Part of a small language model's weights: width 256, vocabulary 8192.
Each number is 128 + 24 x the weight over its row's rms, rounded and kept within 0 to 255. Layers, rows and columns count from 0. Numbers have three digits each. The size before them is the row's rms in percent of the matrix's.

# up: layer 5 MLP up, 1024x256, rms 0.105, rows 738-764, columns 0-255
# down: layer 5 MLP down (transposed), 1024x256, rms 0.0938, rows 738-764, columns 0-255
up738 095:187174129090126151159157134063168127113161150131099125111141150087102132126107125113143111122118170156136157155131154138120126107135140137132130118171164136114110107123197119126105137128115137143092076138123115104108141138127132145094129133137190156126118120140126111099091115135135143147154142128093111065127137155112112149114120128157145157172167111112120114153104133152084136168140108166141175132137099198087120086095127151122129134139126115120138153139117091142156138110090122137091087190167124141116171120152107090123117134152119103108133100123139127121179151110155119110140146155147131164108156120116150129088125130116127153123127140117158125120133143113147120115144130101155129114130162135138108094094064137112145129112141108114182104156167159126163126142106082
down738 097:080157157092132102105081152143132135114123117130158133130144081132147171136111100102133086123133099100081129184145150156130122069107172147127136164174121126136118131137138173145118165108131090100107108121084136098136128094140144144102113102121106137085122133107146118137131135137120146091152116117149119112083100153114109110153080113142112143155110105151172120122124129097119125130126103102137109113131162109098149172131096170144135096077104091154116111155150149128130122117095099111122108153158074069115128161189118145069121136089153113129156118124147118124119108125107122146126080114144124113124125121131124112120128086082106135118154110118103130121158115142174125104138125143171158120125113113147144148163150092111159099126141178139102170109122141146100116159104103
up739 086:150127135115130143128124118123094165119133129081100113092165107141105105151145121126114150149099123162172100114084151146141114123141133144169148146103143128148129132111135134141118161129123165107160093125143146115151104112171151172116137146123088132131101106157172115162155107178144135114139117126141122114132141104087118155088122107117090129194159169155131167138133096125117144176073090142103134128091151134104176089109138131130130164093150127104128148137127130122112149138139171135162137135122140167105151120088123135154131111123086137119105140098101150146157172163116119135152131142144144122139148128101139065137155115167136120154107169132160125128146127118133144141134149109168139114106131068143070108105108091095182095114119112142171089148105127136169143102131181
down739 092:101156088143140152109120135125112117110111128134120101119169129152142096163140121128150114111136185120171127166104127178108147164061180098121131132136109143132174130165106155134157143145149066137149103121069122150141129147156131127153146182164134134109155136155117120132094117118131152124108116100161177119113125111119152119134150096122119145117129144130126109099117130102116149155129080150097125111137156136142116122102145141150138144086174095138129115160173142136162093125189150164157088118115139119163081149121156105106086115147097117146120121115085138130136134142144107111150160132114138102170145119077107117077131076110109160148108121132136138125101120142110149135120161125153117156123069131117131091119159094059125129143123125131128165149111137137141153107157117
up740 095:135185157121160107132116105143120165104119123121126107118153101093091129143075099139160145112147143148126158164134125097091139109142141132137107096154100153159123171161177155072103150117164117106155092140113133161152088166119134157126118120189150135150132118150133102071151111117131164092109128146134164130146106145135113147133153124104144140127119171108128100120106153146127107105129149142134128120113126156108129148123137140142083148118123138122157130096109141141110105105098115174083133142132144135140132167137147126182132142130125069107124126166088129097133166118105151141165118140102094148124112136145136100160082123109093135101137125099130153129154163117195173086177138081141109132104167148163107123099148090109121143126142151128184154103106115136135114143126136
down740 099:128160136078127123123082138142137125088121106099129114160115096101129096127139119123134104105130096139141158147097111139125163114064085125132135134133142093146156146111146110114128106083110121138107121119139176097120138146126152137144114102126094119139163071156186169155135113092124130088138088113170147140098132168131134113139117106125098110125103127134093136144149121114159102080133136114129120156138106151108130166077115160108142139122129131155139107157096129153136106148101099152170074070073136155107116106124134120123139113132156148112126130142147112163165120139132167157125119121112146179171159124148154153131092131142090134144174098123130125104142127123167136122118084137119101074116180170121129106139113125144108118110109135140162143077140083116166114128076140
up741 094:150139158128116096157153112118103155097114159134105144132162149122126140094109145148094103146132150125102147163066134094142136099149129131133076131113173095134111139132160136117146173087169114134104122133103147088125110124119061146082133123186120108126155089142113137123110131125126129149147137134106123152121116121153116125144112123119161131137098136147159106126133143131111139155142109115102168092124144104118147096130096114132070081104133133111121109146144175087154071106156158086129112121144110070121128095159122102136148175143140160114147109143151159093117128136166110134127114127130165072115107134086162146106110121139148120126097151177166094113106152097135106131165118121112090088142163099147147100119150115149173095138139132131128151122086112138154123162150164
down741 097:132145141115163135144126121173161145167105111104119118132144141127116116125120140122113206149139147132132137134114115091182133120111111105094138147155134097127130122137136095158144104100161155097078112119116138085119138127178163131148116121097119109108098168097155131148162086117129126130132113148117123090120134126147134183123108113111156131156126139142192090126100101148142111131083116115141085135094133119144147136145111174125081093139139135143134074094114122124080159136123116146139144108114084134176122149119113128104119144115104117146106106128137079137136112199143139157157097164106159098123151154183124127155133139105155121147091102125094103102144131155106146169102149097162135117131113137108117132096125117123163103134115125166157110128159115059126138099105172
up742 097:135150129107132135147151092157151105137141136165128136119151135113122111129113102144112144136146102170131126173108110106140148097148132133113165117114155069111087125134150141154090150108094114116139144127126168115105144155126144119096108114127128107109142136140122105073126110128115115097131135134133120107104142113128140118095137130107131157084146157139157086128176143140114107115080124136181176122158090153132121112091109116161159169151139142128150118194146129120154112113162134122118152121106141125122122123131110058117190148120111114135103126120127142120144138086106098145121169105131092098147086175091143103132100167168105120081077167089166111144143115071131164120180146138166125120126172169166107106137138113101131122124129075119125111124093133150141093150138140
down742 100:114131122131125124133085146116168115106129156146123116102156116135098105114123086109100129160110148124143145120108153118176124086066161124149128145107106108096153108080145136119118170140137131162092124130102140128179130089129109116126134067130139160128169099104141181161109118107099149112088144175158082119142093144153100108107117114144070094110143145136125112101124124088130083135100155107137149150148082068136126138090103148114135111141150095115144126112104132157098119155137146103068138087138099174122131131136132143148160130137197095163171109086072157130139146117169133144135136092121123156110134162127128137118127102149162134101136169123123115115110148126133134149113132109093144120122122127089104148135149112134155130124123123119165149120124177149111128109155127
up743 112:115190187134158111152102149097152150111126152138077107114152094115148103153089165154149130120108164114139125133072112076165136139149106135191145115119119131142138133148122130131115117117113125129109147108142061127125136124107124112146169095152141080127122084147100122107119077178173100104108124136109140141138133152142119137116090133120123129123144127100149145150190122134124120150102145116109128146150142153080122092135106115111125124105113137105132130126083142104148149109122113152111157100096150173126144129113115055121120115125119114153163078155166155112176146139104137109099178131101110118111121106077121108118141107141141129133120112108135086118124179106134114128147139093128139096084151097144095140097088114141119123170104177114112118149127118127149114129096126
down743 111:150135143152108088078145148119122141092137178106166117119115163154112093102125124128105082118095120171088153125105143148104155144139118118135110117138148109120157115154182141129147111126152170138119169123120112109147138127138153081107102140118126107138127178163134107175124120096151142134145095140105087165121104168156140123108105128132124133115099159150143146149137121132124139155146149124084143140169108090137136123116093124159118177140123123133160133147143148111148095161143106143132126150120120158110177126102142150097140100100179112140145159169137175106153140124137089067141137121139133114142097149101116166104120134127128117114141151106207117103095151153113119165127084115104112089125158178151133103146129137133157110124126128149119130159098095113051135162135103
up744 094:188135150119130130183108164078102124098118151091146145123159135094147092095107110100145099111119166165162101202129094115122140107136104133129137111163165124109106144113122134111121121127113141100118103107117090112170115132136129143127154121140136133165130151133121085159159133139118151142162111125127181127128163128121113070103140115124164138119161101134113151159144121135109147169126121072191133152135102121137117148148095131147141144074140143117091121136121106118140155124103140121147142150132125112130198078130127118139128102162120118098128112091144108141126186075122137132143142149136127154138118131114132117125141109147133094109122137166128144103137096125132161128142139125125196100125125150145081136136107114136139134111112109127171079170126110173177143134078163
down744 092:083145136144138102133135140109120134138117111126130116087122158107124157149134091078130113138120146135177166088156126125142131088095143170134161100093123130120079108122157109117086141163130124103130119114087137128116092168092106148173146132120136157135119121104123145113135141118117150158150133147138129147124130145076117101146114134150140129103148100105140115123116127102118105156091105106111181151146133107109146102143172120153108091182137177155120132128125116114126151090148147126128122158143095125130130160090141128162107092148171165130159138149104138118124116089146146107081086111102138153132142096149164108161111107109124150084124121125129164095138079135146133192116148169153142189136120076085131137140178161126120155124092137123156083102103140115103146158151118
up745 096:127227161073131112117140134131121132167140120164124138100135166104140173119111114135134110161117158121155107181137151107133107096137133147156151098129118173157147160164117139142131143150139137152117135133122122111074119127112144112138127103194123113120157129145132102084139156175137137130137141144120139110151161138152089113140099154090122119115123126101138090149175133147137073151106105162117147149104068164110167112140161147090136106123143149086156117117113149126128103113114079095117103141092106166120103137134137108109127185148097081181114133143148176105117124118088117120111152120122118102114141148084166091129116139161096124111124133103128100110151144130124101100139112131114139127144163115146118119150141114134145103120128130107128104112101177149122151147083115
down745 097:086107160130146113144136116116107158148132119146151158136119174079112129073135104111122156148120144163115118162102122136137128127125119161154132137099131075114153113145109117138185135104092179108120147107116124097154177136087140152134126133117137123128115134138159107135143120138134138139094136142097136154093154125105100137120114189182096096136167140070122115117145114150135122106091131122102115122173087097141101149103167140155119140147065123107137110106114137111170148140149119081141094131149136091150137137082124153117105130171127116153164154114130163129115125136111136143099174137131103145102166116181089126117148127137150150105173110164137118101130097135092114133136085124093148102163135140123143126150169136144122126093120145137153113103064104093126148114082107
up746 095:166189093084148110104103101099161139148116106138083149057085106112164116146112120140130135103144110121139112158108140139119136131145054126166128087165128139123099149123146139109094122102115168163133159120082138110106148115120112128152157112139158115174117144117128101139116133138118150146132149145149127116131134153096136130135093125111129147095139184128133128130164150110154112114122153079163156138140091118159166099069135114122120099105140121103130142094130153119177130101129122136150134148118121132122141094178152087109129130113115129122166151134203120104112126112105126136157134096125144126101159125129136151111123122119124156164079158078141132138190115110171102138123114099152150133105173116123129152127114112117113132147148141094116125137104174176127127167129164
down746 093:121163143129148107093134107135138109141164184155155169134129136140184126152131147128134122143118060120156115147081097104104141121075131146126131134099142158123140091125116111155132107150089147114190172122115154134180111112144126146165119087110132122141134142141162122117164091094108098148094119180134158146100115115156111166147157136119119118107093135082114136141117148115154164123085094111141130108156129113143122123179142124144102132126115132086132074097091084127137088136139131133173136101124102100132108111136115119108093135091124098114133106182186162122104147142121132140160127131150082119160092124137104128147133123112125096108122098148127153116164131127110159130085123150127123107171123124125100151148138151170151130099119168109133113129101089134156100117159134
up747 102:124168107071140117117141055091135118168150105156100101097155172143121155159118137136090116121138155112126109116089097143123111076157176131142118132105099126134110122154151121119121132114129140107141098124131117120123158118088122146150131102125126139110125140152117143102133116139139136146148139113106134118128116130105149144170089125130130110131180128137122125099170107156134150121116096118101117117198072119138117104120154079153114120148114127148162127125093086123138111111145136172126132155122111115118105117135107103097121140085130131172149049145159137104136123115115121124129108139149124133086141109132112106099096187130107138157145161135098131133149174068158128115123116135133090070122152152125107085103105071129117103195109136084110152140139159146108120153134155
down747 103:170120113142132140110166125107141113166196141154148153149141101111122132126137155120114129165129135117126144098109155137123119131122142084105105124133146121144107061142113142147090136086167094121056122123122163141099142107133133133150199034131140131076140109145152131126144141116112121130151090097155111135112099096147105131160145113137173106118126128109139110122099151104142119181139096162119128120118109153112121150133124102117159119133068106130095153111120130148118120142149146154106114183163127126109076110127119096130130074125114119153151107116137106127140150150127114106101119139146115176113139070140136101073125188131079117125128127148128119130123173132136122142186153113109125145113109138124130130175135120144132089124160136137158152132148128149114124145100100
up748 101:146151168083139105102101155152114126156155125172122116143132125141119132097095127148139107120161175162109138167121119089119145150153105140167145137132132125169164141130113142082135175156154152097105118111148070136133131131110079096109150156157144114160137144097137097135121144134128113096148113130131126154101129117126120091118115131116106111129171154174141161129130131161119094124118129159135140117139156145128136143100139094083138119080153134053110134131083128081146074151142092157157138156130132139103100119132148144112184181159107138133137085140131152118122138185132137095127140156119172101140094145129133112158118132110151151112130107161116171142185129128184121110118137106135161128108150100120135104144148116139145135114144130113095129187144161142107121114084151
down748 101:105151102147130091130140145115141124146114118136154187158120119138082119124126082112132139136109104149128113127098137132169130106153126131155092155127140129093129111179099121094116141121183126111117128051144093115149170137117157129116153125128126081122139096129085073145146139094136145141147097106167143133130149086122109185117150145143086136111147120139113148121101104142099139173121127135130110157166153118139131165125124132148157118103078075129129142091093119096166133108155137138118143156092097147079091157107126137142154146068116172137135119149109138121112129146102147096133096128133123114108113098130139122143083149181161161103119118099139116145141142166148158089132124146102106148132145153125101125124159170134132138117142105122084143173107103129074106107108105
up749 106:167118139115113163093130116142142122144097161133112166130161113139109134129137152098117123123148140178106145112151139141140162108151147114135121068122162077164116106127156119082118102125099134117101154163130113126149122092134131140135169134124146138082105113173117121104122122114125134153110090102093126104169089094079091114161154154130150176134143107137119148138105123123131175101129164146171111137097113101090135125146142119123142133141098109141149134116098108130151126087089169121143170158129180156142149058166135125150120119079155129084127139126143134072114169109138143133164144147136130187138140119126112127150161124123159111136121125141091107108152116118131123155181111128137158100086144146171107147123111128111143094169183149145121142162129108157135095129121123
down749 104:157148173093087114122176106092111133092119164137130127130095105123116168088141101110128130151153107122109139136184139130177164131151163119140155145209122149136128103120136107141086147148146157164190124170178090056098125140174110134148127131143161134118157107098100114140054101167112126123117132095137133106090120156163102119188118140110132144088121093097155106111119171103139134081142111155126142102147139167134169124105167135114115152146108143107103135150110136133122116116147137115098153149161143131135124132141126088130136125121112142098128111121107121105130114081117112139130147095138142158145174119126151141113138139152100128134121137109138174137105127120106162133134110128123112130133113119125137142133120130093156098158097108123128107086167113146105139109163146
up750 097:109190167114138123135125096147076143143175108115120099144099147122129106125115142130139169139148146125149126168129142130111132100151162135153172112117125123183123144137138173089129106097106161105135125147124118126113097165083109117125104185138181131156145085169116146175126153114164132167155106120114126100129085134153112124112159148112086131147095148124138089152101102118111090137126113154143139132094109143144125140128139131143090118132116114118132128096119120118154086102151114154139124107124114101121151097118095137117120145138113126190144141113150134112121142116133151070091148108103117145073134185079081115168104137112155125101099169082110123135134113102165138140111136114141126115155185140152102144138140135087147137115139083135137094177141149160144137133128167
down750 099:184116111116163090132122127127086150115145148135095167138109122124112083148140165125120132128133132114144120125170148124142166109115124135134131118137123120120100104086065175102116128082107155099119173135159170151087130159124137085116135086136156084158130136149112133110125151141133090114146136078107143098124098129140116134153164143139135122124110128116129161133123119118117102116078088146112160127119124122128164141095131147142110151171115084103103085113134147097139117116109167139154123127132137111163124116095114089107107097107081122150185173142150114113152138121123131098104128149123149126128112081125114147103153114142107169096139119111114092096122100107145132163136115067134103111134167168131092185156119110080126169107111089101144158170147148111115133137143159
up751 094:124154147141160111134157140126169102125174120138132116124091099146110145116113107134110103116114097120149088134139140089145138102138098157143175082150123119155105132144138145118091150121151130120143118117110109125089145100104153124130140109147168111138143090126126142133145109121165145111143109100135172167128109126122078095101165086111163120102124117131142118135126134154136117114160141121116182164104123140130142134139098163144120127125157202131093109089121173161143140108122160111102102077157127104141138051130097099134176121109136131116075156141130129167109131108097119079135141120126086128107096161093145128123121165118144140104110169102136140124181149092158136132189141082122098109121153082136108137124123122100149148098142153145158150132131184165138126118119126
down751 091:103133150148120101094122152152143070119154123097151123120123120148143188111120128157189157121091150092129092083139183118143137158073131132152121133137122126089160114124114085102115134158108122134117099079160123123125117082088167143126115153100146155138146127144135128130134115134152135105111130112146085136129130149071155134105116142098118121149157144106124119140155086117122150096091120127112133133139144111120141090119124139147152161120110142140121121089113091121077121160107147136166119150135097155142117161127106136140104113133169151116092123133136174081103069145097183115137176068127123089110131088112088119164135141137148111122112124122143120103136118098150176118120156143097154117168155098124141118128157151147089123110113113144121145110117157155110160122076150
up752 098:132149120098167138113102116139088164175143170126148087126178069099132171107109140120114157109141115159128157126134138094120110131161141154131116132108075135141082172109144140109099210099122159121128095131114096138139139129145115126125127159136141144105145151117149130137168088164153119133121126080159153123173136140132106120108172122129101154119083135110143143183086179137134151117155103118119140144154111115158123102081099107140125140122163128112129160121148111143125140133087153113150110082121142110121169113174103161156133100085096118099115131141157168105129130127114134128114118163135109092127100118093134138161101141110122123133109155129136175139145120096154123137158128142130113115078108144122115133154108098097142123102131100170187147142104119135113183120123127
down752 102:150180136117115122130127085138152140167081140117133136089085112115102131110136111119133151124143161083142173120104125150099118114182092120141099158175134115086095115065142095104070122090128116104143098125144136105131144142111132139143144149165113148132114107151135169134116146047117110132113106163093141141103121145140142151110158155106115127141165075152098124079119162140146119178129107122150112164119104111126137129113123161137143154129146161113145145112176123104144132111105110139134088149118120134126199120037100141132098136128138145088088095124149151161092149087124120142108123115150126126109128117138113131132138115116127085142096110099144124099119124112131107125120108105151182166105102129149102115136087108133141091109141126145126148117116138128140120140124117
up753 103:137128115076112130106122144131086093105189145119107124079117135110103112104133120129137115132114156129142083128099052163090110173136099164131127155096176142130127147119114136136145150114143179095108131136155150127139139091112102122147134110130114144137139109100128152125139122140115134127130103143086118141194146098111129099130117146105092148140155108157087108161184122107117129103120085110109127092148111119097161119163116134137153124078172136095127187134116114144174115134138109150208137111110133119101172128117097074163104152130098084110109099116154130135132112119138164120149142126132108164117138126106147119087130102127150147073101135143122122151131105113125123129131130116159115142120113134166157135120119117091172139124145172118103124154119130156086109116102097
down753 104:112098116116148120110167162103114120133141178164147163122115129145089153124165115091149119142165073113122126142141142102126099141073134124083126098128134102163102134130143125117117115118156123167137134132074134096108122095118076170110134104117143131128138058182151120158180094133108130125106120119126120150136146100118125131138088088140157136150140121124135133128085089131106147141117175119122129110094153145125089129124075120107129105168124139136124153159130152108130158167099173112127115136135114123147143120129116154131144141101162160123133144131120135132150131134096144144143142137148133169116161165152158096147121134118103156169142111138099134109126050090105163080133121154128138152122149146139108146170092098122098172147136119100115126174071098112119130163157098
up754 093:102163101130126098137144169065134113131103145109095133138136141133149091098118105136114107120116129100137115141148128112144177131136080163144121127162122139149106132143108123084132128119153112104130141153143134174168133109101098124163144115154141109113114125121111123163190094185126162152140147168121113118143137083104072108125123128096141111105143125119125085109138100087111149163141154098126191114162111182092123120168146151151119160133115139098125151123108152104154150104101165156113127138098139118123134100131109094110122161165173105136132119132160139095136150105110122124122118160150118170107122145142144099163129126161168116110113173113121091103152078120131164137085111120180145120095153109146119145114111096147115114138108177094126157184110114143132106131093126
down754 099:155084118122107160140134151169150125145125114130117099145050107118153109074145133164142128107114178132086097100144148092159128153089120145160161108121133116126115116117096100149109149097117095182144113119153157166105099115107155104145161122110159193149158144096113128133102153125127096108116155135136136147120134137093068083172146067144101138144136176142098098104102123118128168128149112123135126095141110124145120105095129147167131148130122116086148171145136128153153117140133105120141137139127139145147108117157173103155141143130144175110177168146103098158131136126115112146115118136152171157109129136139115125099165151116132093123124121144110127160140123144139117128160165165131110108117137145164111124147140138128143155090156133166169104122150139165094144102162123
up755 097:109114137145134146179100112168112159147102140136087096101122106103101110096133176130068123166117160136161130128157116157123133111149081194127083124106108080162138163147154120115130101085137104137147115179128084136113098166087136140166150118152138166113100117131108129128137142101122141138171140147128109156173132119091105116144134138088093123140089112123167137094131119138147122183126146160125150160118104134126193130141132141109133125105146126102136164163110119163155109122176112146131177149153126113125117108131198141151119127138166087115092086136145127140125157152111108146145075122139127159085146149116140080105142133142115138111123135108141160104144127130165094124109136114146128132108117115133107151106134136122167135139134073155144129136135141137097128153112116
down755 099:116124154114118113121129135129135105133187124122161147141133109160137123163103141108103154132166131127142134087178124143126141144136137142132186122098113161135106150146161081161118120167137124154083135162125164140086120126151139179125142113123160137101174111140140104104094133142132127107108146135100131111130141082141116139151107121105147119140127138161132145097126107136112119131142196153102184130140124151115162121168113141128143157077156159083132122193119155128122145143145129130101137151127105100139083137158148139080166173086104124128133137118090091156117130146100082156111167087161155152143171129101148105074140106097148144131167147113158116133167135130137125141117139112083092147137173098102135153091119101101147130161137098110114106123147120109116112133089136
up756 089:167129128113119131130168089127130119182139151100126148123136160056099143104115113108110141153119170118108086138144098117119127078132098108129160143127114118125104118146162141110104143149125170160118139136144157120121097107107113157131156121142122099116144140144067117168142123121094125107109135150122149135159125135137132150086142107116147177162161154129102094150126154139108081141126105101159162145102119092067165097138100115111135160121118134157072162111135129154146132115144161126149092162174162120107135115185093133163087132123139121105104121102184109134147130114087120169132107155104104126130119096096091135144111114132136142121096167089140080122131135137111126135159125090119133122090156155128107076154136122131123103103126118112133075144143163150140151096140143
down756 094:126113127147114118134125110096128116164165143116110088131138132102121183130133128115120102142144140129141168086147141111129083173113119110111140091132120131080128145135153181140182118156167123180171153098152145170157120115141099185146151120110160158084091140148147106174114140164154094111104139153167166133159135117142160117098114118155133125126197149141119157135104129140110129105109154137112117107169190100141117123118136088141126119159102098127153128129179085145125143148149103117106115143114146138133135115142124122156078123133140137103095129141091082123117099128097123143135125142155128161131120164158069155132134105167111167120101129126136143133134153129091123132105124108136106140162087130135138098125131147144125161109101139143113091198145141147113151085141118
up757 088:137139134112117131096137089084117108133156135115118143115092125080130118084107185120097097178107105171138116169155122127158112133134080142129159124179125114125122104114118112121138145085112139114105116105104093123147140111138134108157155124105093133119133154175204085152165107163150177142137162149148139100143156138095090100155159128126161128127137116135093109143138125104128137191112106123120119071108063133124138093125142147138133163130145101143160182177121139142107124137166134133146091133110131129137148132130104119108114120104097132131119162125108127080167100168123127136152157135094142150106139117101146134140145130130124136090145134137143151130154069113143175151120114122105137113128095113180105130122094120130172135167116136130142124157124164106137090104101132
down757 091:097151089120142143147133096171100120136152107123126161133123128130118135112117099130135094129090176083111135125101098169124090135098151146159088112088142135176143149108100100102122150118133138116118158154134097138145143131113144155103142097103104141159128123157138130140137124086113159145144099129127095129141158114142134151119143141085150137097155192100152126142140146135145143134134116124084113126088158103167053148151157156147102138116172158089155177115135120142108137070079120168131128147139146158108172078145134148150147136161141100115165111132151128137110161161111120162146156090111111156152095117177143141128121138134159141155085122146115148161127127118138077137123097116137145139153117099130206104116128124123146109132145128102131133070155128120134110128126114
up758 106:126146115081157113124149091116118137113178107094155115103175141140081103143143109105130145148114158188132121138092076126123163105153113132174144156150118105146121095176128144090099134093138178140130142113144132134155111145129124144106116089161149139111095116137164134128143130134152124123126102101156108129172102105112109113159138105104141100128156101128096159156142174119145112109111145106112097152107119099095135106085107118148099115076113125161096165130101128121141130126119162157101105135138143135143148135153124096114174175143113112147094119135136136083092177122147099151120109149128139138114160133100105112109156112190134141124110183132130101112156171097111129134155143130148148065098146124138116121127102079097158133140129141095117135188137104133128153110112102
down758 107:095094139125107116112138098106135140123053115123137100175140080132125116120113117127113115135156135143179127103114188136117127107188112144102132115165108128139123132133161096152121145162120103134136068144168151146160129106096070136130115144103147105138099105109095124114100144094116134104164148139124114109158108111141147140115183141159150132161112127127139146158167178138117122127134131173132141108099124101141127153124124076099090112115138110117175134101186107117148166111123123140119138139115129108135098145122098156113139116131092127169124115121143110158157131120118130088103101071158115147184134115147107124129127132141075139142108138114135106098130185119165113121118095084149121132155079151146109116171122121150167117143155166086094135118136133091119120158140120
up759 100:158131126095153107126110135165092154120120136116134117070147132082119107166157104127144114126153186158160148116081104134114152080167164134123188151145120092123109106112142141140181116145115142103096134141138138095129122154088145130110088103125158093139131126142128112133112127096122126176119125086133122127135120152078101126113127131140142138143168102164135163149175114158143100104138119118187117154108087143112145122111083104113122086147095148140144120118110134110130111102136119131102092126099168085135168110131153079094136134094097104134125107122155122114177189098103108128115108112130105132146136140070159128102116128141110112103114156119135089125147150121133126111122119124183160155125147165153082114156116091122132085128104131129134143133167119147090152127112115
down759 101:177091136132133160107106162170123104145170128167127119128125099145090108139101082118162113125116160106117165112109134098125107178077120168128100122137098152114138153104116142113166135115143123164158110130098147143155114114128119097125138125094167119135166162148114128115157139080135139159159104131155100146132091108105165124140087089138125132108113170113089159142107106144114156114128138120147154117136109142108102101115106115123106097138141121111130108161128114148154131128195134145129167111143167170136116067136089148114145148132158102137142101127086120097103131173103118117095119169101110145119101070099123136093157102142117161125136128149121122113122083140168097136114094123126136127097118094182179133132139123114117154153157125172149080104123125127118136116160158
up760 101:094142140144118082137080090116092130090182150160116150151106126115139145126112097131133145091101120132111141126135140075167108129141127134144092101158150106137133116148103121080111201109111156142110112123109112137101133156162123159135121121140171130131094107115168119178174118110173121112168145123111074145104139126118097171119120102104110127175148130111134126144151146116100099125123079112155166102149121151113129087062096092105140168121172129095147143097087159131117120128148162170135125107076110140116101162121153144151139153120119108178138133105147129123129105139151105128136135149110102122135128127101148145140090183131108158150083143118124122154127124113107115152140133107139097124120169111147114130119131099076118097125128160136152098133112160160108137113100139
down760 099:134174119139102098088132114091083146099129112095180137114157166105104156155146139108139138105116098152110145129140148153125136103117124118134131117124139142135093077127107126127126144127149099086112109153157153115128107110127152153139148129127105166121142111091140101119121131133148146108120144137159067197127106126134123137102154130163102139174122150136109144127114115141139135125112135133115126156095136126131149159099094113079102140149128157136149108132151089193127140128151160115106138199130114100167111129128135148108070130119133148121195109138112176142117142130118136097129123083096130135155164147138128170134133111125162116168150148145094082114090147099128133123176106158187162163118141149105098110101113156149144144163129110118126156073134147118120103153077114
up761 096:150118126088138092140112170154123134121103163142087129111164152104065092100093163168115117130158113150129146156085144111118137142163077134119121103154086135122097162117145142110128142153153116151115158123113170112085148141135157140151125159139149124121088108132100127115147100155150168162120099125136171107120101081088132123149122126120125149114168174142154139164143114114183103124114111136150094163130119123099154117150117120124136142107130127129147152102114136133144111091089087115124180137152128134108110100165101150101152149115113107158124112091146128110109159134108152123123109151118131149136162130073129140168091143127181124109109190106173112163131084119111088133112125092135083138110150138122119102114114118140164135110146145132106092130124149150131160159159172
down761 100:103092114097132129164120129130117137108082126117154155147098142104180110104101125129130110136144095115117137150111143105176123149092112077130148140126109148101128116112119127131123154147130141090156156114118164102149137096139156158129093130128113110175157117073142142130097109128105157136089119117128105137141140122089105109144132132145187098105145159124071112116122121089093111110084122144123112113103071148128107113155145124145139118117140096083096111123138140147139108105138148175134082095144125127113145130083174129138180137115161135076097120135172111118166113121097147160133139137080161132135112142121173182108147154131138142094126116156143162086090154117117134116136167145139083114134125103151125120135152081111103166131125143120124151125176113180164159146108118
up762 094:176149158062163122129108093136130119109127140103144144125118065114144159145136108132115135124173126129107137154097126112081138133140061173133104136132110142143116113131148139123164166104135145118149101124130115110120153110115158155117119147150157137179102142105134146105113090157139114135105112133124123151111149158160126109148154169106109151130137135156163131200103129133105154140151100120107137148136093130095137073121170116148121130133130117103123152157138142132116106126094101141149141186107145091112160133162143126095127168114132140116108165179113137125159121109154127111167145139089128135114121125120149101118135118182135150111124138145173163119164161141163106128133126126129127114054158112145133100119121125131145132168163150072101142157094127125152137122105206
down762 095:114117086117123099141123113116160136087132144130155119080121130102106111106147084094105153132110110124130112148146130108115091085097163126137107129145158143105158105146141128091174161142100118143131111091134140115142127150121127164119180143165148141138170122129138099131163128113168136102121138152125107165140155157156148141155111154120076132112145146126125133112085072137068147135122115169113115101206108089141120173163093120142080125138105147140100112102126166114127115121103127143151120116114110111131136163136121153083099129099132157118148097094136133117150113157154153126123162154137172125109119114161141154097159140106139129145167065129148152110171164124140138117121119141148160096109114130152153144135148146120148141165117193138135143136166116097136106183092136
up763 109:154156101107121093150187116075112130123138162121095157104122158122158111144112113123105150143127162122108128131097157139134151100157153179161117126127149156160143111102145136122122125156162087142122157097156111085124090136110127175145153113141086125154144114170114126138124080150131157132082159117123143101205104124087116108135112133092124142072132141144143126128155127128142135131102128112125148088132120154148150120196162122131126121124180105129113130135109137178139157133148141140115121182154156099112131125150134135125130094177160156183125164149114153151117138141123111166133109117129148111131128071123153092168113157135157130148110146105129120124096112091139107093136134125128148142105117111163142126139102117151144120129160126107132053186103114138136137160119124
down763 107:101124106128117131133096176102143154138092117150141122083122105115113153112120086170107118170089117114127146128133163124136148110161081143152134108123089097076166151133119124139133100126111134135059107078191139128136087143125111103108147129160124108134087131102141178093119133117119097119171094149160119156138136164164119100142166141129098107142133106092115133154119170129117146084149130124094113155116114148125136106123101138154111122113109127118143144120136123172112122119093108124117139082132127106110155146130164155116130118161124102127131068102105122112102151104123148125171146115170110127074135141126114112152125160092160156104071113080162136186103151154114140120129156121142126155088130129089135111107125148144118139142122145136103133169113064141107120118131104
up764 112:092127181145116164164104135097161145136117116173160096139151097141111159111135151156103142127134103117106122146110126121136093118150115145163072135134119098095126162160137126095119106075143194102135125125089136116116150145161119133155140144149111152126135102147119147108101077113123185152136111132131145161175099126084108137121106104092121121115135125166153148111137149131170149135115124140112130153150127136136122106111146123103115168155141151095141166141129109136105097110127153087166110106160131136169179119112111126174121113139141108136133168123178142091126144137125151112124095130112129081119171113076133113112108152158111126133094161141114114139136101091128167154145143114161161146110134110149125149097079128108167136140145130134130163147173174184114178128125123
down764 111:112096120167106106133130135113101122107124090190108122157142123134147136106138126120155145142117136086102146132110101141122104126177139122131125156109137130101127108118165103088113076132134103121129117083108138138146112172100134126115159138097114070142114107106169152100194084133143122162108115156155149111146132111125127136131134076129124105176161097122102182163115165153143129120129148137138158140157105099144085141111156105116115134180151118130141128131111126144089162138135136122140107146125164117127131144106131172170120115161105121142110121102116151146071134146188146174128115111122126153144142117102126151126147094136127141113123139161114139157132133102079121148199075133151109133149121181157143116131154151108124124065107107105137154172113147175142141148130132